Weights of a small GPT-style language model, trained from scratch on English Wikipedia: 21 layers, rotary positions.
Each number is 500 + 50 x the weight over its row's rms, rounded and kept within 0 to 999. Layers, rows and columns count from 0. Numbers have three digits each. The size before them is the row's rms in percent of the matrix's.

# layer 17 MLP up, 1536x384, rms 0.171, rows 881-1094, columns 0-63
103:592581520428501517539504525508461490527440622479480473529413502455331490519566465548471520483508523494459509522503567538614421550480482593421443592540479467466532443470496519510448475525502486
092:490457317578569437600414473569488467417523490507571447511476470428488460580535448543448374471560520459540514496542453521516519542493443491408585445532622464587502525486545510447474430544528529
099:537441476442605486488530542534411438534468537600572494429477556510510466527500646511493474485502514445601557411490525499519489421545437503440512458603448512529535421581458411549484400504550484
095:497518494571494577347517504466515562440538492485436528512516533508574523388552543440517490454533501530476516552543437464572474432478392492420477536417499565498615528420471435470469521401493484
096:530456515501567442483454481481527517478512481470484455518483490500505528568527459491483515509472458474507476479552547617475504472470437546487540452512502541405446455474423536458460484499478496
115:430434436489447442501459490438477461518530447480537514412592540478451572511381550513538457472475446408502505496474642343423531520462441483521468538521459542530536494470547489556456462479545421
093:448529527471658497551475456456579501546567575484504477535550481586450511564416395435492564480526515524472600400526544516409491481474589565460590505529438559523510594488437441513451532464536573
097:503473426535500534582525535463510532511453570452594503505483444539418495438474553634403434442498622454473571515499493510441505478542418573413535484402577523491521480511555436519579544424529513
099:471462600466538537503542507520552432486558517454586425517506477497455551524500493524493565508467482501515462443532455517525559559467465482523518472451667524387503450496482437427585578456440365
104:461397478497506453541524482491499435535464512477451558448474516495526505535482520532481501512578449528539548520480433474436537477558462515423438466510481532456518406540467507462539431437376506
116:581492405483468480543537420525471530561592510618497582536552569512475522565468555467497486594467536447515513554506478367490497519467512492516466448543497540423435389511520504564520478551415538
095:494518416427464533476414537536518481490537498433453517463517424463477555546454503541499469515492530419445509561548550558408595547464554510387429529465428521566510525554545514471467513526426465
091:546437438459463421465478432433539455605456468535479579495504579538451604541527479490428567524549511509522533567450530494524434542511523415519577474511455532536567368518530542453432478453463474
099:469511515528395577494569477408507461448563432521540513472507454483565465493528456519546515458472410500537421485537535479444433487403492520570552556470521477460519508480454486460363560541522491
106:486469500452487466436622539399529499480484462437503535516459490501517536577503455470472400517496585469512458430468572548548491526531494489563420384551478532552507496527482437366468477483494552
101:523432533499582613504524538501495533516471407451522506517533510532447456561467415486414545507455661487521575468441409503434523530542432504508548555495517540446473460600400482527522580536456499
096:496537496456524485534486587559490460484595423540472467526455450409451468467447478601573565520512366497442491541527500535501499572602549457545494469547517513431513565501566396462474517541476534
104:470512477572514485503535408554459468571491378485555490510449467425482544518445494463433558428470562466579505493478555440446561471504532513561536538479539514499512559505498528529472662556504483
097:482556485466562517565595460441556490532583399639450495510549476508510526482491436520500504494500389508581473385546485542519539411560523527523451488557456442464533492505490565520489456524446525
104:563442431416477414478513578506475516513577543501484462488484501552503573524558494529497573394526522495511486489476486561494540546526467533537525513529522584506575455533546456490532538477542479
098:582487543543448543409620555567508454491526446423553537505450499530495455448536442520548458408429473474528567461456558444527471468510453474537465491445512539546489451515495490511533441546546547
098:523400513397397471443373545534496583545484486498482550400467499487407471422545446486472483516480424531488453517499527605467505388450427534568470474573492575448499465438483445467550458528532448
095:500535554512525481492554556523505520419501555463488511580479491494497521541534483511451456504488447501516461503417505506464580500466511494490439497501491571542495542484550451501513496567475407
096:516495482561453482531531416495374509495546489464564442609560372477502472540467417553525432514520452524467512486541559487471471584506463515532473491487462476508482571563460431537467549525457557
099:480390447439455524597500630555518469529433491596460545501573559533464514537458515479514438477539592431567476426434533536476459526427521417559506463442547452526467441473536524453562465516482510
101:460466443499545553474371604497602594458446565538487525517553526506513547505517503539455453510498513517584462483510496476500557528565485424501467519548556481476490560485423481502510515563498488
116:465423528553507527510480456475436459465445476508480478505529426481499500494471436428510595528459442454436437480441545460518571543464607551496519532509475557615461583522481503518515466509520489
096:515442494591445496534494468520463506373484497473501477581487475417416485517522512484466504468438531483593434536373556445343446519529478498474444562544434497537517434551593462425558450409431524
099:544356521581484435486409505497529515485494498482483483490484607540433552496423520464486639455479571547598481525519484576503491433368443386505501503426583495499425510467566436557428530498443463
102:488513502547480464511478518463492505552547521467520539419528458525511534514437525571495563524479414498413446475402525393413554493469468567450505571497469484525498442539488510543441543477571477
102:512500489420480462502414504422501672478546534599497509468520508556440570549533446454497472498518492369545555519547444391584427563500529566485499458452446501456502466558559427517496433596471503
095:527489365533462592537448439552507491509509565472489522471601594492553466564551451556445457553507491465529509523433524387464524530424569500480551490398526539474587568519516562515424460531541522
102:518473542559429461456539500537545493495622446472482459521474456493490481501465462479520523585561435493457470456503508514462564374572552513474591477456510548426528535496578532508472558466467468
091:546493500567552497462578455510519479465563492383442441548587498454442439562449476457580538587524439562517514436404556447476486479517464533517538544542565421543538454461535467510508451440516481
099:491479441470530509496475455495483484499585509484467483518441527601513527409394448496494548553514345488519583457544447443550515493458489395502524583489549498489523507434495507578431471490524495
096:529509586469488506523554428525514429555549506570526445525479439524389431453510578487569487403557465514453348494619525491532464561529473464509541552448613481500469354518435459515584443506477459
097:385411539545519483547616500435611514489554454483477502450502542548454549455536488401481591475509483552554523505513570509528495384501513564495521552461524539491487429438362578480566439559506545
113:453533445414483622505501548639441522539494536455493481431506519548381519439512510496520545572472559510589512531514533406563500466527494544480421418508537504318581445483529493545581484454462545
099:419495492535503464532555529390562489465532485504590455475412508579552545578513514535532568509561413365537469531517500608517590496450555532494523554603587606401471509445419506532530587506552544
095:487476478519543456512459512662471486450463379423462482525539467476480651554546430556458525546547446481606498445463523444498525560375558387536626424524587550502487503443505534546504535450454533
096:556593476487500417435481505581477490492573540545524470515451535375425494507575523545564412444441530572471528474532525434534519437507455428503491524529445446394534595442519494482573479474490521
106:512396418553403595415550447427528492437516511518465483500448607476508465560421541474427567413462464565521476522473506428462498487495462511512465507538480486427503530441496548477489435512639558
096:374550466515602486551442461490637479484534500591539490431448515610467439477527481538531461500501469434539479471447491486513495449587499565405509426426471490551548498479587572507417435454449490
100:498533568405587523461505480575512458476527494472492488481477468504491456561544441471512468583465494426481466484505498444548547471537432496492524452578463528381483455561354475448537471433480523
089:463450460590451600509416528419509365523511494563526517525510509488488538477518470649483541467526509477516542483511435531429501535471488506598476487543487499485499389435440528458501478506520549
101:509540501546518425516458544563508441475605384367475436497404460503531514474493474553525481520570558509499458455448466518471525465477394519544625449485426422470485515489365453562502403438501493
106:461537445497509539546540437515511433518508521425536446421517547444579449589488496471469436543537527463473502557462465506474517516526448526442377580483449565485531486505567455544516432584530507
107:421522508505444485499530490489467474421449496515441408536430565549485452529558532449473588402445473487484498519498566518542491586549510539425413465519479371493476529457486512543543450547375487
103:568510441463535494469459521567509556525511536528390498496539482533439481577506527467581530493479490475483418578382465540485529547514497511500605554473524442489542483431500419444474576551418529
099:489525523484548401496486496514547610440555547516536543551437492499514464564529422536512535509464503481461433532505490462508545531461519505385472567515459521497567528540508513563596454486429505
106:539537487394517475453487459501529450451564464512426516524506399497472497617480486438370514468499491558463470486456513598481498436502514486420591514451473476555522471423537418440456425455553552
092:456513479538475444501526453550445454554512487459471579553504488516489527444495523594489431488544485543491561457559517436519622534485448495557381439516594461449485478565575447488480464506564505
109:522472549496517545560530483436499524500497403510576459519548536546480479614487517444526528376417470442485493497545584526473573468470504531470594503444479565474506534468432559651499422495435547
102:424489539435520540521493574565517433379505438478401446475516483545576466515478507509492455520497518533442501569461568549524515486440491447464421467461524521496526493513488564472414506469486529
101:448528552448510462474527468381394558455423494428482502510441481508477423553592474467527494457458536409419487581518417527519499501400558424467485559496526403481532491460536489553481515566521526
100:513463524501385461528552427568447465469499520510446482545530393504464548531444487498482522497501507610513462446440554529477541444454469535454513532551539570519545475486453511586530561464547551
099:476498481462552526548550428504481483490475537455617475461567470608505530453531544430476560461445524524483543453457470416463405523522491464558563616463521533493445453456461544507427463505567567
094:523480605541470465368432522522522510404518433448530522583436514480466458513537471457446579530454473507522545446484426460624550502479413478427485582441495450533340479500527556371502451500497531
094:385503467515500473518557515613522498424533495511511533523580501470408418496430560468432640505510537535470489514499531450511363493443514431476520437528529431522517510507491494489548494511543467
094:493535483463534534481580486569500447501506445459478487526522558530571456502574482506417463426442457446424535459526449420450445550570557536507512514494495467597525372423550522432547503508503490
096:478539476555450381550527440533507451466496609577526420566490462397603445593470552533547522504547587519501544507534458567406527511569452516487566445439500513572490483461486563514465561577494446
099:428398458445510460421462502558454549496486572581460527494459515415531491494401486558424498503496489504504476545435478424536448533455451588491527532574452512461545563629464496582532464491522499
099:527452430460435357517424465540534413537566424610497556502458482567524530497481542460548469506477532438524517544492566479403464492503531554389501494496565536451505509538507536557556496572469474
094:549383475502472441499506422470543465454519442504432490548618507511476451500483454511498501548535504510477529490480487533501460455423521570450410479547498554478444425510466505582500442486492548
118:599480440477471472543481435426502506490508538477434531454528540474559487472558453442532449480482413451466434447584445431534484518440449521512524425530514637516485456451462456520543514461478504
094:413447440551480425522512480499500491473457530429486500487492514467483553608520628478459393541467487555530442480658530562475486505443524486452494624476424494459472520437545521452489532596521600
091:480486502469607399473484537486492540574478534476539569531425607565463508443521477547538461481511415484497503474566439450549452503566511492465477440482445516582434471482558579675411554438518484
123:520470479537509544500486507489465495559475522539505512506545633508501431534447412479491604519531459512466586469497475617432519533519618471494504457568455488328485421544475486523497477508512542
111:451497529551601452517480590498458530481488473521500504461488561559405547571564513437473554437503417507513490590520549482450533602457612564462477557455442530479584513498473436535536409548523396
102:570465493524502516506411539475429467496536551502477468519467540463477513516567501480494516517606439482532508516609453484389524450416463539427441492485585576487530565509432501549532559578485426
100:552504482453346509536593501560450489644537505546513541522522565474453511582454442460392468500467449436437490567424497426532511508489448574439401437469514488590462564505478550500540515464498583
095:484550467522511449420502546569517525421506573544453419533512541532413543587500434453587429395435524516554500507483473465422475464547489539441600525511504514488494467536484441473449466456542511
104:496447434557403464524502574358595517506565556475411396480465517478576432489520622557496500599396527460477537476586404587496605568481488537399526441525422518497478592467598509546557458530512478
107:468510429571417417512514534559452390479499468502567542482473507548557517523514470490531505500560352523420490468478540497593385407465461510469549515572568496521471519463594487557541510584494444
077:474513434635424532541563544589470556547574467519580491520531478585556489456475489540581542518545447456470432444533548493482530575573556536400458450444482557498459442527584557559503477551531500
096:385513522460509546418522551455537575500443494447465504545538508463530432601492442401562506474516498560573571535391467520535551520516524426442434505496560498359424482550420447530602517533514443
102:550531536489435438469596489505470533534573545474466479614580391500572545537493532538542503521462501539527495502501507542435459505480515548457398519526489520534484541485433419558489478521461559
102:572574519547504524468553476522510437491489507525544559375488459508489448459534472498492527506433448447440452495454466523616447523525497532398512488509430491518565446347436520509579511537453449
099:482500495527543529508514579483376603496441450425460475593513481471534514546602573454436511463482488496457452541584564431480495540605444443486466470472525506441514445450465460502480466494530422
097:534561519556484514503457537527475511443520412462595522531561579367580468494573499496425550468534467478562561509431455470568579505581588432547436534540528468515482442580558462553459539510521523
112:545522538459575473494563460453501547489533505470500597468480498444519409466475499536429567459507533558506520571472546486454535434452429513452521484525513451432403523466498510517527471584514415
098:507527524485490502408420544494541604463469523518533514479498499552517526537439490532503529539533501443505437581388544504556500573525444603423506410523517489481518403476462444513564398521434521
109:553539555508540479494484607465534530474401469569531522524538404541497526633433478432487429421544497465465480631507474488483590479514437425479417475456492584449505434561513501499485497643485435
101:461463572479547417495548620531384523374475548508527373533452494519485522549519423588470626530495444463524467480508452519484529529435493591511535516466480495457395542459406494425529494468514488
109:547484518546448344442454501462497515396542480524524485435499419563473493524446578424504460537469536587472507597486442514546415526457462483536520475395522493472401474518448497539392581452571496
096:511392572527542535454486520510651460502572448464505534547549523494622447495516534547373381411530579537544484573440590479513509521452517416449480569504540514490467517504465490505508427467491458
095:522516507451526451600473456567386458541542501452438493456544460469495466475528418494408504549515432520554561459536493511475535505458536483600511450514450394461525480568509484570520433488515561
104:564501453541548458566517435482537557472516611464528509537530498611523428499479633502541471443574467366477496540420561538518552482467499484415448422489489569573458474545436492472569493476526651
099:489592506468554583452535531469585549482543459523451468541454533535583463515488524443480488472468565486545422469350481420479498490469472545458517449568513532498503443388480531523477545489512424
090:534534320542402534487541521485442563525540619489515515477513580453486412533539451398512454516524486508452497587518506568504543499527464470569486482495551589540469627501450499525451485506535555
102:477508534418480475451497515522637433481462533430479501448494643419479515451565517496510463540542483579497483548483540439484509426515451452490512475523545557378477507521470508476568402554441351
106:423448520469523435475472482506504571581490496520541474531524448517605476524462522533462510508436498630446479604524521495579492506424474509465500408473478542520515488572472429568559467546468527
105:490461472503475514550476515451461436500413462513592557520536440457608446569495556538506524524492518472515580480490492479498573507533498534508531478609478524509549556507460489573433449475497468
108:467480445503461422502522565328564419522529532588464576503407551541485522558421513535490490511473498435512451442455515488487567489440539462457493489519476444463572452368445456547485480529604485
102:383518476539536457500468485560495452585521510509556554474481489500547521529419427489394469506606486478522428446451499502598578503484437515466480510464538533521411503516500547564515452530499558
109:542426554489446409461487525624567404439518491458529523553494475375442497528461480439439454515581502429457532478471545440471478461498509628489469519513511484451536597399589517630556505437508494
095:545478422569489487546561525472567482499511513499439459695452511484430412438472463647523404500475546533489551470437484523501442525468464426447521529548451509467513533484515508467520520495475547
105:534443594420463578447449446459473494577516541504503421376539531474474566482433485499439537548490519438498516500459499458501555521561428530488546554536446408480536540573370525532472522548464547
107:555445564441581497517440482524497407496580479545494489540488423499524519517483472478464507467456558504448472500491564469518519538493582535480460545504564503469460505567563591568520429500474508
101:531390478503507483525592480451500472433464442469477550519510462566486519482507480563513419537518377573498435438527562502508535459581522561497444425550516599409557458526413488454576433453493545
112:598476500452513560511470477524566527521508432523477580475578482507484635451481495520501427530524479499560539506511514536491543471529598461476474463547491412499488377432540476485488484474400477
107:422507561497521522443454419481604430480458450435558548470427469609397507545548484459476490453430467486502461365515481482551466493493604418514537435431428520569475546399524436465553484416517451
100:481560484445471518568524399495527473449472543422474542539486472582491505562554506449467585523450491407437528491471559471550461437475509463501489449542506458522458441452504525615489443718385460
105:553434632481541495427540438382428498474388506511419421495498505499541537458582449432447547513470575429448452538576527577516551554441601449504497551475484526504505526535420453509534566553469560
100:499436383527494516466423481486469578478507489520511488470413520622435445421509445518442421487505452478497547542508539473583512539540506458488644552504528474532450480527595442520473452525459429
097:367594497536546518485534521401434503490436504473567598450551505546548455473512531523402493496580469456489511537438570475506472480533520528477489543615537490519497530471455482622540398574480435
100:570418571480503492590503428516570478395435507449532466527469481440524469555489514587503403548522565439503503585414444505527474569527428523442563507416437513486543489415485454542442534440588523
092:483438421422478459495588379489444512490467598488453537541501514495552471520507568488456533410480450496522507445456539536518496519518494430470547528522456421518522440498497451543460538499450381
114:482487463519478438480459533434508446477413513445537438469507459513573470486540540516413537574554506524460467494540458522529516540599468554537513472610578446460555489425471494492499441502572494
093:508494452432501629466449494525438468483453511534568557510538416534491464445483513471447525452474530532482501560580423478508515505578539424602541547539593474490547511431487513497573575538553461
117:477494385511529483508487499472394499488421532375545480547424566557501505562473540529527525465499590514483534531621488495558454400542499527507413426484549698513478487433437504530596577460477500
097:396427393437457527483485536416515466498449436455545465567507608498448468527498462505609584427495555410569535487470522533420462538417524547383493508528454498506436491480493522553502507563484493
101:499482520538508462493512411548515516538519562433527419500548550506488488486460457530496491434454427461473510456527441493486426532494467510542509497468475603503557498571484495569567503471532503
096:511534424547481496406402500528493544550593574460461609501483530538456434469493573417504501485511510501556457477490479464582471574537498452506602428442509520439492468452465483501523522498556504
110:486558535489509534481462527465397451445456505498508446469447381518476552534420426515451499577526536474435440475520478493479499545538517413548534499450526575530490511470466396591498576557425478
096:552512526492478472539482458564518481473533507499499453596539454482497456525477538510428542518530426417439561549498407494428440498552452503504437525568510441437541355536467572474452553561506442
095:492461431471547491496529531538516472503454441489456666471491422494515454511520464469499513455548447494508574491567551526454488546522433488473472520588484616485453506532514469454510493462427563
100:463564533559504451523508575474522489420443492498425538457442489466450516492452482554435570518474501512526455588423591509498494512572528483487527503483541480461555541432511482481506488548575584
098:486508526451515430624464536475510420457421483474518409578557538434467494495481562487451433559517490483544509468415532531489538523495502507536523533536466482458578479460491482446368546394519557
097:497555491482564457488527507516452564452555519515638556428481517488502427501542491459543519445454514448525531474507518477547467429480485569543515518430488536471467502472459426485539534410525537
099:585500481496494517414440413520489485565414533470427484485481547510532407551451501423448533385524453427527461460541449447446503529496498569517497575469411515406554528499493562488459515540483535
110:391513475541521483419468585431553497481483481378473589462541455422489540557554572433437502568633470525526425524608455463486564475451540464534531526474543480466530502509492425560601494416510514
107:479525502497403508536546569484364606513547481553538530488534493480597495442546434504514580599618508391518487492465516554429518537535525440509423640617527480555494545482526555569571428553528495
094:547466433471497443434501464492542573476543505436512435455520593533411576458529487558520516458492497489523406451546529512497450513509394465526607485574458626480480497499523523547441480507466475
121:414521463583432424468502492463513453504565532445522492524456465483539582554506526455461486581525540520494344469513455559437507480374503425503472474524534423479590519578659511488548464429482507
097:558437484530497498483436529449542568493489410520496553540458485474477450459526411547484490595498468525449546518487491457578521464481543496502533530540482561578506512466529423513513648445397562
104:577561442527475518515598520411484522448426415486547488434496457490457530534442526459443582581493551509490515439492485522450580529512442504483475443527527497505558549410613570513548476465464584
078:458467514435450545567508509531447615443489563564508418440540502515505517495478492551546598501454458570541479490542506442397402519631412513468583580634549488519505427529460425509393495598456528
097:523456467476562519461481498539464511410610552507602506439489495390474478526583537547384462476590486547507615566467480478543427598498517501463520508502499506559470493514564450526468482544489529
109:447566569476566489460473428560523498474469555531495590493447503489447539610596604493542473549425408521461558485389474548463475489468513575475518481495492459457458507483465526542481592492504516
107:454470515414544483513470552557491544544404533512484493508528496443452545493499366495522463571547414512471479565519492500443404387481509502504532547491393499557499499485604412471494431448496545
097:506511432478537479466442426461458462441566474552540515531538507467518482532552470403497511319527469502536561573494506513445547511522576516458563675484575546406408505545487517430503478539492506
105:517472483464550424469544553514590422435545542522424493588555442542541425482563488442523531552477590524518466490564518497546478386455570497526451558513512563430523444418376463530567468501502466
099:465572465515508487432523519487501449559512524544448551487501467446515500489489511503570466409527528501505581430539462527499500491510421501497481590543447511500503484537512515532468591489468575
098:511522502578446537479453546386557608552544537593466518515524509463621427518447487509486497427555471428490545479370506491522491540452548405465470450463436442606526451504402458501467498417441419
093:491366401535530458505418500404585478475454576442501450525511514523501464498507480430532517539461424465430590523484562422482497511430533437537445419526465452435547473532499484492453544470463408
099:559479484498368507479487409508531528565535479481631475535565545477501422533480458504505489593447525415516450521583583511490433495504550541353391532377521444470535500380504534466560496473522464
097:495490527541488489462501441608595548528506455584534581495558427516471577463453529466474592485470560496491392511430565496503493519416590570447454498458431477491472571436522476546542524451560553
092:535438551506578506509555456543568464471448479388381390455423499490523440457486494455475514502527432485493514413376564587473524490450508577512541393479510549478455458563533476490464417630557479
102:507433468487581585501608471504456441477541526448508443476537536503428524460491512456544484396497481473456477445534586550475418595495514490512429535554512415476498561385429552480504397458499512
104:551554525497501561539534495484539476523494535514479402529582492465445552582423485426470432518521480494495477478499543512495516531457542435502463558566538457451530564528486575621465445485592554
109:463376377488484451494462515495470527532409494522448483497463461417443508512514463442514498557536525393491497509548572534405515422443377487395381603456453526468468501471535470602501427503458517
103:463451442473458534492411543479502422493518553564540496563482555540511477630532524556473472489557481518555500594599529475431428567492441469411483546373507493621503428442546504483536577489521477
089:504512507469452584443570547421513460465494552500448479515359541523584534542509466572458428509510395488560490477477497454475535469478487519482530503432486551450564469390539473546451472501552559
098:471379530470460372518503549475488458515520527585569472530497463521448562510521539573364560403471508554565520571513417484535474411457561553532514532458456463481466597494496559498502466465539517
091:505509507535474537467503487551600505495531482546455461531553583532575422557556498532562500369512443510502543564416506522492582455501510490566498497627491419426492464453435460519392612553499459
098:618405491494503494541511482448465415488450408487450555629433536457559505572539507588562434472486561430537501533547534521502507540512512427475491461474461592519469473517470496416540417487509476
097:475530426515523469489540486415474421455496523523640524483544527483341518422496487557443505507508545426544517493543450463440543421401498388471545522543478436512512495493517450514422453534523546
095:510538424524493510461476564487478529517472563519610547540523468432472585554448500533455512494496436508517514552602524574480518534650518424617510600488493493548515549462515516457619518553523468
097:495487482459542443499537567508507532547533398461473631505480543500406458458490468572481566446734487522433530499582489435466500486530581455461485537463577510504489574547539396450445502465519490
099:513524461447471531540274560432553557485523527553474498487491554411518458538515458557471449398530552487447541521482520474536501445483483532561575478475515498470547463433432594517442485455485517
101:469554426492427503464435381487501471475520476506442464607517489501531533520497497432501438524492506464448589530507542473527379482557460440394481564422518550590498562566494350436456515468498494
106:491576463516551431448565510455520584535521476418558392536540506581569450493561595495508487552536427523467483517479527565523470497478446517485472456499473584571453511474493494497451446400471555
107:471574466499466416426543413614465493507600484533482530541491553607587468479532479519469593524567523544519438540511520540524440436525480486610409493439482480426518493541474480505462427413540539
092:475488417486506486509425445500425475510520470475493440484435452461532474575482429493459542530473550466509482499393534584511587512548439534466530487417525484517451566483511514462429479509405538
089:463515514589605532567552485502530553515487472503561547601512475561485461543416545498556396534497480488449534544568448524613599560534446515529559524442504506557435483548491556488519469473532523
105:564399528500642551546447444547429544454447512554522561540541519468585575459599453568506525504516582521545504429544458567440501482470398427406566429549501528530529452410523514440479439473479519
083:391508476523514497398471528501521465553492549428483476584482541542491459525567564553456471468509473533569524579563469531609548460525543481451499596504472428576538472435473491498515498414502510
101:439529445537453498446462450488392541560512470484491526489412430505442470456564500524531529519481472521537547553525464560567453485396573496526423485570457486517387473535479524661547494564485436
105:476555490420533410486516492532415516455588592532486514511439445534564437469518511455505559486536479515435479527508558573506491559507527456495423502516506461489627535543464582565542433581433500
099:606492486456484560475525436496527620501500494476399444538514496456528498457520388473485544488471458507564488436463616485486407527508482530481537573577582471516457506535490481489436488506369466
095:555368504505561582483461435546515480481472521407456491545532512491462484504593392511488491530496484516566548528542412408532511542556482535434576493483559476472585508507484499487444289458464571
097:456527492466504388555474551351567536548409515391593485513475476562459356500482416386482523451490463523446454506553560524488542522542455453540456478550425604521489524439441544489479583441510506
102:573544530462445559542562564512557532540433502436464521357501422469599522542532467487448452536499414512459529572485480553505556365515514573524493510501446576423454465502482495530532516508500494
097:501471477474494500494454482500560495504524564634527456534471499477610529541541478476471486566520527541508517398459500500428501602363475491433531508537470520582529486425446510395542448598447501
103:459518440404486513427527526488354402479509535559494456546472464494523547670540545465503424650590564536526467497498598497502487576506488450453556535543461519521523587507490584449398563528547454
094:506422504533540515486446487521520470427509497548506508454592473445467503568459446521517512508478413494492417565506531467516528466556466508518506533528381460453473494518519422491477479652478503
094:453546495537446554493429531422529538524486463534627448550489485365490519518501551486500498546500506551375484497480468489516485465521427464601457515471493516471524548573447480497527595557646467
097:516420466488383514508492485518545567483524452503534509484434504410522527546514458518534521507559493516454435507451509471418437594487453561458512438522513440487514438448416481523519451431454569
095:488403511425453460517518474591474521477477454593521493474356523421434469601541488483409508535541532517507449536486520506503573654558446367464468469487432590553516495430590505524447562486536462
106:538534531482581487481473539550530446535463472542516522523479428484491496500395484489488515617540494487500541476497527530574378486472553402532406501406543585530446596524595420453572498412554430
101:547602473485465527453500570378505463468473425450493586480583503465535460454503551550470548443584493545433490511486488562560491545431484585437602459567475467479478464432521447495552558433510539
093:535531344462463623511590524544524543508470441504523532508462431528517483445396543521485385453568585386616490536533500498387408523528550447495578408504539469474489435504571514593476480487423590
101:530421525511449418512483497559543494512512468448532543442538582449492445488517455472412510530601508527461489459473485462405540444525466474551581411496513530510509605418591589593521482552471550
099:465455467530537494589583544575540536559480485468456499456495485496558478569489487483485546478451456453549565478455597453507515491560448581504448500527509594445448476483434555458473577414577496
093:479415533426440570595476543568457466446523485461505552458591450530493510492480468554448537464544558516458488290524439521580454457483493576478456584424515450505610560448510475512514504464509421
095:433481449467497549541443548468487521474541467560512475519431543467443562544469511441561451458459482455519454440535518450453542465507496519500562508495488491501498533494497465525462506559539459
101:511489517447444455402507574473466483362439498529299445644537503527502513402503431368530499520561476495449486476465518539524425568519490515438555564493517557573454471530450529472542461543598446
106:534438367429433474619517468579540550473565476510463517452541460436531543470577535500509494505534546451553485480463523631451463520390508547485601499521517357534430449467474433521547444502524584
115:452420518514507463475535568509531451591511497492525538461573511455516570426520443492427552571525611352522464536467566444438455482545504490582595557423438468507512516536525468571502392518504462
103:469509517454409459549507429466497434447484467546587453554467578489481434503527481589467462538527542463556523413478501509470498492535403478528531504525480484520526509410442463442562556496554427
097:498510454548525409545496534431561486551414511545475566478419436595522499510492462475515429540401503415594424531496515513492543536496650457512400497552498438478492518394536512558460484628553500
101:537461452536454477493480498442566523442514434506513475464505579491434522532507426476569501456471579478455512438532526540567574511577375451460509490483533524451525483408579492508546569481443459
098:420537508510470454454418496518548521627545523470514543474530459577468502540464496473567467482498476516433449534546469558576451436463524442487480545601491450552511437513525485595516510455480462
095:467468522498481492487520469509505505518451484385462412465451418408442459562490432549360503535577416568522498543427561489480388460532467463448434439492520615477515603472516499479532432388471558
093:535494455531506555479489435473596487469505520587458498464533536516507528442555443486514519590489412550572469499430502374538546545447454515521412414512481551400538505510517436491542501461507487
095:496480530465512487485488479556571571530513418527544504466502459480478569422461411547433453561551460535526568504507463482397556501482420556527525469456497578434550556473488470525402489532528468
096:441423517431554537475464567490559442550560476547570539579510569485505414519444478464602364562513486544508533482447504565541575581517555542467504443526367431563545481397435527475473483458551611
104:497553487526586484557621498542545480472406441439490433545442511517429502447568437477473555490534545404455468461554543324548445508485436501489430511492489508424456520476529498476407517545469500
102:528563386506422555416559450461601457461517467509493520495462487523466507561529416510490469529455411496537593410476484539509466503612507462589508449488468342516441503573634500522501457535549404
088:605418546495435438567459458448489506472531511489464558516483495591418487476466539516557452584522432520452587512565513503511416556403469498421489521600539449599521462472493503481391501547479553
099:489577458494545512528371342599484567549547478518500437579419482564562523524445488537559435493503368461456499580410584563517437548447496528530416456520494572486498517525495533523547569511515438
100:665478490523485503537539426380503456510518497505444490536518543433476519459563547537542494407505565375487558566493583430573532630518532573530530523529498487460508484487465441473523537500478578
094:512497539531457565559520518542497454569477478428553483461545503482616426541534561519502443586527470453566441512490445577478553532393519449558571550577542582589599457413497434597507478531505494
110:534512368433486569582452539385608536496522462494457562561541463490497533579487527553435432410525552510497503442563571529489546498490537434461576451537501489483465489444511520449513495529475473
102:516513465612558487517460537518377581442437438422433504570441442520534543399540435518493532469465460496474497459510536462475514438558632493517496428449520405468504524493550508464481465394498522
093:461462429402532518530520516439529504523552506516542587552461526438476449505537506555335386543501480518454513586445513493485520587467540497520434585447437491537511520513591492553438489459453452
100:575540462501576401466460581436493473545561537452561500522431473418557552438463429541587444419482542487517530446446482495479495498441443509508562492430516629515541555477486470415557541532544602
099:528334465484491485553440442443474446461419506544469538483503474401498484454516428539513506451554600472507494529366567589561501528578520514491518463455534504403492477537438475455422481512458586
091:362506558457612546441537533480437445460526444478464521507518523444475480554511500522470449494507604481461514480515489482592517459530468537543530602469430532449520428490555505581467474543427416
106:455484513467461494392495489489429541503541477533576459461540422476392436449529552491427539456466441491487468418520493420460560487547522565452526442521449511512442492496490537449507580443472524
098:485536381523464545438428514542448518417530582466517536544466610485532521555653487444501507441436504459461369514530520525414580545516505495486498492475439494470468488569482521557471475462547457
104:545601564491472438475446452462559419479475439540502478510455521495473406568495476520474580460510533563497427422571456439446591497483536469464543471459527494389493473494438548510485422502400517
098:339563588404504502454517462512524513548470503472450442457518466526474544460432469506499449532478472502505502419451525413523538511401478546475567495519515559458487507508494531513412508435553505
100:487403469448436491581434510646560551613517425478502481522496519580600456371469522461419402516454555470487467514503461572462472485508490501461483481485421477458509492453524574491578535488453536
103:469478411500451558450536448579509486476525533441553569539493476529531482478485471534389497457513438470515531606455542561512519512527521460480544535516520525379544479481450500495468459486513466
112:543440454495492430563345443470480501461507526466499594456495518525507481464538425475527521519520463448442446458508551529545582422491519457456479529437447554443540565475557524561531417475546427
089:472468438577464559641521492444573457517504457509435453459555463558577456471478514446421447564491469323436511494470512475598404515392480443482397452558418609528528543542559417484544510516536434
106:529438470579442447529578532533413425511556432556451443507506439547540488515529629494406612505555463608474460446539470491405494498487544459536487559527503561477469541508499527496484550522453481
090:491463543495494454517495476452471486584395424532413495547533446522414423455424451547427437514536483547458497398499464625537523426507494443503460560478451483448480527579493537544484563390534406
113:414420372443447502560597486470574480477445459514626456469525536560436514502501557554390605514521534515552591504518568492492534422489521466508405490447535499558517527477432428563508548457617416
106:470540493430426430514451543461525543506507564489507461529466510544456424485523508513495500502501530495480460486477604540528513556499534587497439469534478462505467551486535499396489480639570641
099:520438540487520587495458484611445499511421503537563467495364464594529564401505489558430512526534477602501498508547478493393379587492498473519536430539574495527486536579459606525512537457537505
098:608525562555602518461512549495552519503518483555488456513528546456589469599522495552497563480553522512491503512550523587498509584486467464468536561456562437505476443519525468449421474508535565